config = dict(
    num_hidden_layers=10,
    hidden_size=448,
    num_attention_heads=7,
    num_key_value_heads=7,
    head_dim=64,
    intermediate_size=1216,
    vocab_size=2048,
    hidden_act='swiglu',
    norm='rmsnorm',
    norm_place='pre',
    norm_eps=1e-06,
    positions='rope',
    rope_theta=10000.0,
    rope_fraction=1.0,
    qk_norm=False,
    attn_scale=0.125,
    bias='none',
    tie_word_embeddings=False,
    parallel_block=False,
    init='normal',
    init_std_qkv=0.0351,
    init_std_o=0.0,
    init_std_up=0.0351,
    init_std_down=0.0,
    optimizer='soap_variant',
    learning_rate=0.00292,
    lr_mult_o=1.35,
    beta1=0.95,
    beta2=0.95,
    lr_head=0.0053,
    max_grad_norm=2.0,
    warmup_steps=200,
    schedule='wsd',
    decay_fraction=0.891,
    decay_shape='linear',
    final_lr_fraction=0.0,
    batch_tokens=262144,
    max_seq_len=512,
    doc_mask=True,
    train_tokens=1163000000,
    max_steps=4437,
    dataset='wikipedia_en',
)
Each number is 50 + 12 x the weight over its row's rms, rounded and kept within 0 to 99. Layers, rows and columns count from 0. The size before them is the row's rms in percent of the matrix's.

# layer 3 MLP down, 448x1216, rms 0.0895, rows 200-250, columns 384-447
098:34 42 53 20 70 38 50 42 60 31 33 50 56 40 46 53 56 57 49 66 59 64 50 47 54 46 51 48 44 68 43 53 31 54 42 65 57 51 59 45 59 35 52 38 57 47 70 48 39 57 58 49 29 60 48 71 56 54 49 60 39 55 52 63
104:26 42 43 51 63 36 30 34 70 86 41 43 46 32 54 39 47 39 61 68 52 62 50 47 67 34 63 62 56 51 62 28 47 48 39 29 29 70 51 39 59 46 49 53 41 59 61 64 46 38 70 58 50 57 51 46 38 54 31 54 46 53 24 49
097:28 56 55 87 57 47 61 51 55 53 52 32 65 48 22 67 68 42 63 61 73 61 40 45 36 30 57 59 46 44 51 86 32 46 63 30 43 52 59 39 37 56 57 31 42 39 41 80 29 68 54 32 42 58 62 45 65 41 56 66 55 28 66 51
099:66 66 56 53 40 37 36 38 51 53 37 65 40 50 60 39 52 59 74 25 60 66 49 40 54 33 44 70 46 65 29 40 35 58 54 49 59 22 52 44 33 35 49 93 29 34 45 50 47 62 70 61 60 54 47 58 52 46 19 43 38 41 50 48
094:57 52 54 51 46 81 51 69 66 70 38 68 47 55 41 62 75 31 51 51 40 70 39 59 33 59 44 23 46 62 60 37 54 38 39 46 59 42 46 63 40 32 55 53 38 35 27 67 59 49 44 61 58 58 64 40 64 56 35 38 38 63 87 55
100:55 37 45 22 63 44 49 79 55 48 44 55 69 39 49 47 47 51 20 42 42 59 40 46 54 20 59 50 38 41 62 53 36 37 55 56 54 54 28 37 44 68 51 59 53 47 71 45 79 67 61 72 43 49 52 41 52 51 55 48 38 43 33 37
103:50 47 56 65 66 50 38 50 65 52 55 65 50 46 74 27 37 49 46 44 29 30 53 31 41 49 53 44 55 45 43 61 48 64 41 58 54 68 68 45 88 49 50 56 47 72 40 57 50 46 43 46 48 74 53 40 47 42 37 44 54 23 56 68
102:56 48 60 45 48 60 54 68 38 36 59 59 66 53 76 59 70 46 47 53 27 45 50 53 56 62 48 32 60 50 66 62 40 46 56 45 57 15 59 37 52 46 61 39 61 45 42 51 67 49 35 73 42 61 69 56 33 53 46 52 67 40 49 67
099:48 62 52 50 45 40 63 24 54 66 34 56 63 48 39 32 38 52 51 46 46 50 61 33 45 49 42 45 41 52 54 49 34 34 40 63 44 55 61 56 55 52 24 81 31 61 54 58 58 60 51 62 51 64 50 39 55 69 53 44 50 40 67 45
100:40 36 34 43 46 13 61 30 62 44 52 60 56 58 31 58 45 23 51 47 66 50 58 22 53 50 53 47 52 59 71 62 42 62 54 52 49 42 60 42 57 61 57 64 53 58 52 43 58 66 48 48 49 50 56 49 44 60 54 57 48 66 31 49
098:38 45 47 57 47 34 37 50 46 56 67 79 47 48 39 45 47 19 38 69 36 65 48 37 52 65 41 66 42 49 58 33 23 68 39 38 44 69 39 71 54 55 79 70 63 38 50 28 59 38 60 52 38 56 47 42 38 38 37 58 49 56 58 39
099:79 42 52 63 47 52 55 57 47 35 49 38 47 53 44 35 60 58 64 63 70 33 61 33 53 68 54 46 47 41 62 60 52 68 73 53 50 44 25 55 43 39 45 53 53 56 35 42 65 66 62 49 55 72 76 56 36 35 50 56 52 41 20 67
103:47 42 32 33 65 45 62 71 29 51 82 64 44 66 44 62 47 45 56 34 34 53 43 34 53 40 25 46 47 43 41 66 67 53 58 45 61 61 44 66 47 69 63 48 62 35 49 42 39 48 42 56 35 59 50 58 58 41 48 59 45 50 45 33
098:47 48 50 32 48 55 35 41 46 41 48 57 46 27 31 44 21 44 58 46 51 52 48 61 59 55 58 56 39 36 26 59 49 52 41 47 26 60 55 34 48 71 38 58 59 58 43 56 44 45 56 52 36 51 63 34 57 64 32 50 66 40 33 47
096:57 74 50 61 36 41 49 36 59 48 54 41 57 39 51 60 50 64 48 35 30 58 59 38 42 52 48 55 47 59 57 31 39 64 48 26 49 44 32 64 51 37 32 63 47 55 34 55 60 59 39 64 43 61 58 85 49 40 40 55 40 47 55 29
100:44 59 39 52 54 42 30 59 56 60 47 53 45 54 31 33 40 47 53 48 56 60 33 52 67 50 47 53 40 39 55 71 38 57 49 62 57 23 55 36 50 77 48 73 55 30 59 56 46 53 52 47 51 54 39 40 53 30 51 69 45 34 61 43
096:49 44 30 59 41 68 42 49 37 64 47 68 29 50 58 48 57 38 53 42 46 53 70 74 28 40 48 47 39 51 46 57 56 50 46 45 49 38 47 49 70 73 70 36 67 35 35 52 50 57 48 46 38 34 56 61 64 40 47 66 42 48 68 53
100:48 70 38 45 52 73 68 42 33 45 37 53 46 67 23 53 62 67 54 43 48 65 38 37 38 49 34 59 39 54 45 59 40 49 61 55 70 62 45 64 52 52 35 56 44 50 42 44 39 72 65 59 65 54 56 55 53 62 51 68 52 40 66 53
097:36 55 43 69 36 54 67 32 58 50 51 51 58 43 40 56 53 60 68 57 46 55 39 41 37 66 60 58 35 51 44 61 51 60 51 63 54 60 70 65 38 39 61 29 46 37 40 30 61 47 38 39 43 54 48 55 44 41 50 40 62 64 54 74
099:63 40 41 48 45 39 45 45 64 43 62 60 33 51 40 67 55 44 41 45 28 48 69 27 45 49 63 29 78 68 56 66 41 50 43 44 23 43 57 80 16 46 59 50 57 42 46 49 36 58 32 71 45 76 62 75 62 49 70 48 60 68 58 53
099:58 48 72 38 50 54 41 54 57 78 43 50 47 67 50 65 47 48 44 49 70 53 47 46 63 48 42 61 56 71 55 79 39 39 58 64 32 70 59 48 61 49 63 48 57 60 45 61 80 60 50 59 56 56 56 47 59 61 48 43 53 49 25 53
105:51 69 68 53 56 53 56 64 48 53 40 42 74 39 62 55 43 54 58 15 50 52 54 38 51 48 70 55 47 48 54 25 51 73 46 19 59 64 53 39 30 42 45 61 60 32 53 28 50 44 69 42 63 50 45 43 36 58 69 29 47 55 23 65
102:65 36 17 55 44 58 51 59 23 30 47 40 47 54 42 52 65 65 70 45 67 46 30 53 45 64 63 39 32 49 42 23 44 59 43 30 51 41 48 56 49 59 61 54 47 72 40 55 60 61 43 67 74 25 55 37 63 50 63 55 56 60 75 44
096:60 25 29 53 48 37 49 51 66 27 47 38 24 77 78 37 58 47 50 50 85 36 66 44 63 55 49 36 50 42 26 46 46 70 55 50 42 42 62 43 72 69 56 51 41 55 32 23 31 52 69 46 75 60 56 69 51 51 50 39 53 57 49 36
104:55 39 51 60 60 49 55 61 54 38 25 72 44 47 38 40 34 40 58 15 29 61 31 42 56 56 45 34 57 39 31 35 34 37 50 50 50 45 53 49 54 65 55 37 28 65 54 60 48 60 41 49 47 49 37 48 66 57 36 48 46 50 52 51
102:51 53 25 47 53 51 51 57 41 53 69 57 41 54 51 46 56 39 50 58 41 52 58 36 41 70 51 37 75 77 47 67 56 42 69 56 27 54 43 57 54 40 48 24 50 47 62 48 55 47 52 60 54 57 47 60 52 55 42 61 50 56 51 45
098:30 64 45 50 40 70 54 42 50 59 48 42 49 60 63 34 54 58 48 53 68 59 56 33 49 62 54 49 66 47 36 58 44 73 46 38 65 58 30 63 44 33 34 55 32 45 64 54 56 65 40 47 52 42 37 42 46 43 47 52 67 57 61 67
101:59 60 41 34 34 58 75 55 58 53 29 54 48 30 45 46 40 42 47 52 46 48 46 66 62 52 34 46 38 63 50 48 30 48 48 26 38 44 68 63 66 33 68 34 62 75 53 47 51 42 23 56 49 39 43 47 90 33 48 61 33 55 52 51
098:77 27 68 39 41 53 34 29 43 43 45 19 60 57 44 44 76 42 66 32 42 50 52 44 49 60 36 58 38 51 64 29 47 65 45 51 58 60 42 58 62 67 58 35 49 55 48 37 42 37 48 43 53 57 46 28 32 33 53 52 44 62 67 52
103:49 43 37 45 57 40 20 37 49 24 44 48 77 53 43 74 50 36 45 46 43 46 52 47 67 48 30 68 45 58 64 42 46 73 76 61 59 50 49 53 62 64 48 62 55 47 49 39 40 70 82 43 66 55 57 75 46 50 60 56 76 43 70 58
105:41 54 46 60 75 35 55 31 51 43 33 64 53 43 71 43 39 72 43 37 34 40 30 62 66 48 50 50 53 60 49 51 47 64 42 37 40 52 35 40 38 57 53 54 50 43 57 53 58 49 55 68 41 65 38 63 49 47 46 44 42 62 54 54
102:48 40 49 29 51 53 57 59 52 53 51 58 16 50 45 41 52 31 57 54 29 49 48 48 56 58 59 27 43 69 34 35 49 63 52 34 37 65 44 47 41 79 55 49 41 74 60 42 46 55 49 57 54 34 51 37 60 55 23 51 68 64 43 45
103:48 28 54 31 31 58 57 47 32 51 54 28 48 56 35 43 39 84 51 40 52 30 61 67 60 43 57 63 58 65 62 56 52 55 53 44 58 40 51 36 41 36 62 19 53 53 60 51 35 39 43 50 59 40 50 54 56 40 55 65 33 45 26 44
101:36 51 55 37 46 58 66 61 56 44 51 62 45 54 71 39 45 37 63 52 75 38 50 74 57 51 30 46 35 43 44 56 51 68 41 37 43 60 56 46 64 32 60 50 54 52 40 62 63 39 56 46 34 53 44 33 68 47 65 25 71 38 61 60
103:57 58 54 63 43 33 61 71 45 37 44 54 52 63 49 51 36 61 47 45 54 43 49 75 31 47 56 33 43 26 59 63 49 68 63 34 56 46 27 43 47 47 54 47 43 47 55 47 35 43 31 59 57 55 38 50 54 37 68 53 64 43 56 49
096:53 72 42 52 54 55 37 62 28 54 45 74 39 61 49 44 63 51 68 72 51 60 44 48 48 29 43 60 41 62 49 75 65 49 48 44 60 67 78 40 48 66 51 66 66 56 51 58 47 55 52 62 37 32 47 45 37 42 58 66 36 49 31 57
102:47 67 66 52 45 62 55 55 52 60 48 23 65 43 51 38 64 32 52 59 52 54 62 59 51 46 57 65 81 31 54 43 59 52 41 43 37 42 31 34 43 45 39 58 60 65 15 42 80 29 45 54 43 57 38 58 43 31 38 55 54 63 26 38
098:42 56 67 68 30 70 47 39 50 47 69 61 72 71 43 58 51 29 49 70 29 63 41 62 55 63 52 49 41 57 27 73 23 23 46 54 57 57 41 60 74 67 53 40 52 48 50 64 32 42 34 72 67 56 60 55 62 60 50 61 55 31 86 30
099:46 49 30 58 48 55 35 54 57 41 44 58 46 32 59 47 41 56 65 35 38 60 66 49 40 66 59 57 74 25 52 30 53 72 82 38 53 51 47 60 56 55 55 41 53 49 64 51 45 37 37 63 69 53 41 51 53 28 39 52 56 65 41 66
098:37 61 42 67 26 66 46 61 60 54 48 51 43 57 35 51 29 61 40 60 59 58 64 56 59 52 58 65 49 59 45 50 44 45 42 55 36 60 64 49 58 53 48 34 79 60 71 41 59 53 45 43 33 41 57 58 44 60 41 46 51 41 41 58
098:47 58 58 40 58 42 36 47 60 67 52 40 45 42 55 57 46 50 50 39 62 39 64 45 70 49 72 50 38 29 65 39 34 58 57 64 65 52 65 65 57 41 43 51 41 45 35 60 27 50 64 64 45 49 57 34 47 52 72 64 52 41 62 66
101:49 37 43 59 56 53 51 65 54 51 49 66 51 46 73 33 45 41 41 47 40 57 56 24 46 40 67 63 49 23 49 34 69 43 54 31 51 60 71 30 58 47 63 50 33 40 29 42 54 69 37 35 61 45 59 67 44 62 12 70 43 36 30 41
100:61 57 53 47 57 62 43 66 43 44 45 49 54 48 44 54 29 59 50 33 58 53 49 67 42 35 50 38 51 55 64 73 53 40 62 45 57 42 62 57 35 54 59 47 57 25 29 44 47 42 47 81 46 48 32 40 45 55 34 74 60 73 54 44
101:81 63 41 36 68 61 20 54 60 42 62 68 46 37 43 25 63 69 48 75 53 30 37 48 33 54 25 59 56 45 50 56 50 59 68 42 47 40 50 53 73 61 58 61 47 77 55 44 68 54 57 77 66 34 66 65 46 55 55 49 29 36 35 52
102:57 53 51 33 54 49 65 70 27 41 56 70 63 49 52 53 62 60 47 51 52 41 56 36 51 77 57 43 43 49 48 68 38 35 46 48 45 54 42 40 36 46 64 31 63 47 60 60 67 51 25 55 46 57 60 29 63 29 42 63 55 58 42 36
100:50 61 40 29 45 31 47 41 38 33 47 58 50 31 55 22 62 58 56 35 60 43 59 58 53 63 70 42 47 30 69 45 49 71 62 53 58 19 64 42 53 55 55 43 57 35 48 43 42 53 38 62 30 30 59 50 70 52 32 39 38 32 72 45
097:69 56 67 50 54 49 31 47 75 53 43 63 67 31 68 37 64 40 66 73 58 41 54 32 24 55 47 57 59 47 48 71 71 46 51 53 57 69 58 34 49 52 44 56 63 48 40 42 40 44 64 46 27 65 59 39 55 66 37 28 29 47 52 37
104:46 44 42 32 59 57 48 34 50 56 45 58 68 52 41 43 30 46 49 43 44 43 50 41 39 52 53 31 76 57 61 48 47 48 51 43 54 48 54 62 63 62 53 48 46 70 61 33 34 44 67 46 56 46 50 60 58 46 41 60 52 55 42 43
101:48 50 44 67 49 37 36 54 54 55 30 46 48 60 47 47 39 35 44 57 39 66 41 45 60 62 63 54 45 30 47 54 45 52 77 80 52 45 53 80 64 37 64 52 75 58 25 51 64 41 53 67 54 62 20 38 66 36 36 73 36 71 34 47
098:44 60 48 55 73 40 54 42 43 57 35 61 32 51 62 52 65 49 42 58 64 61 43 57 30 28 50 46 43 54 61 81 53 34 48 59 42 53 43 57 41 60 56 34 54 49 73 39 36 59 36 38 48 42 17 40 55 51 60 42 43 48 53 42
098:42 57 49 38 61 39 49 53 67 63 39 39 63 69 44 53 64 54 33 32 46 42 51 48 58 36 52 41 56 38 47 41 45 44 22 57 55 33 64 56 25 50 55 61 54 63 59 54 64 55 74 45 67 33 52 59 61 72 34 63 82 68 67 49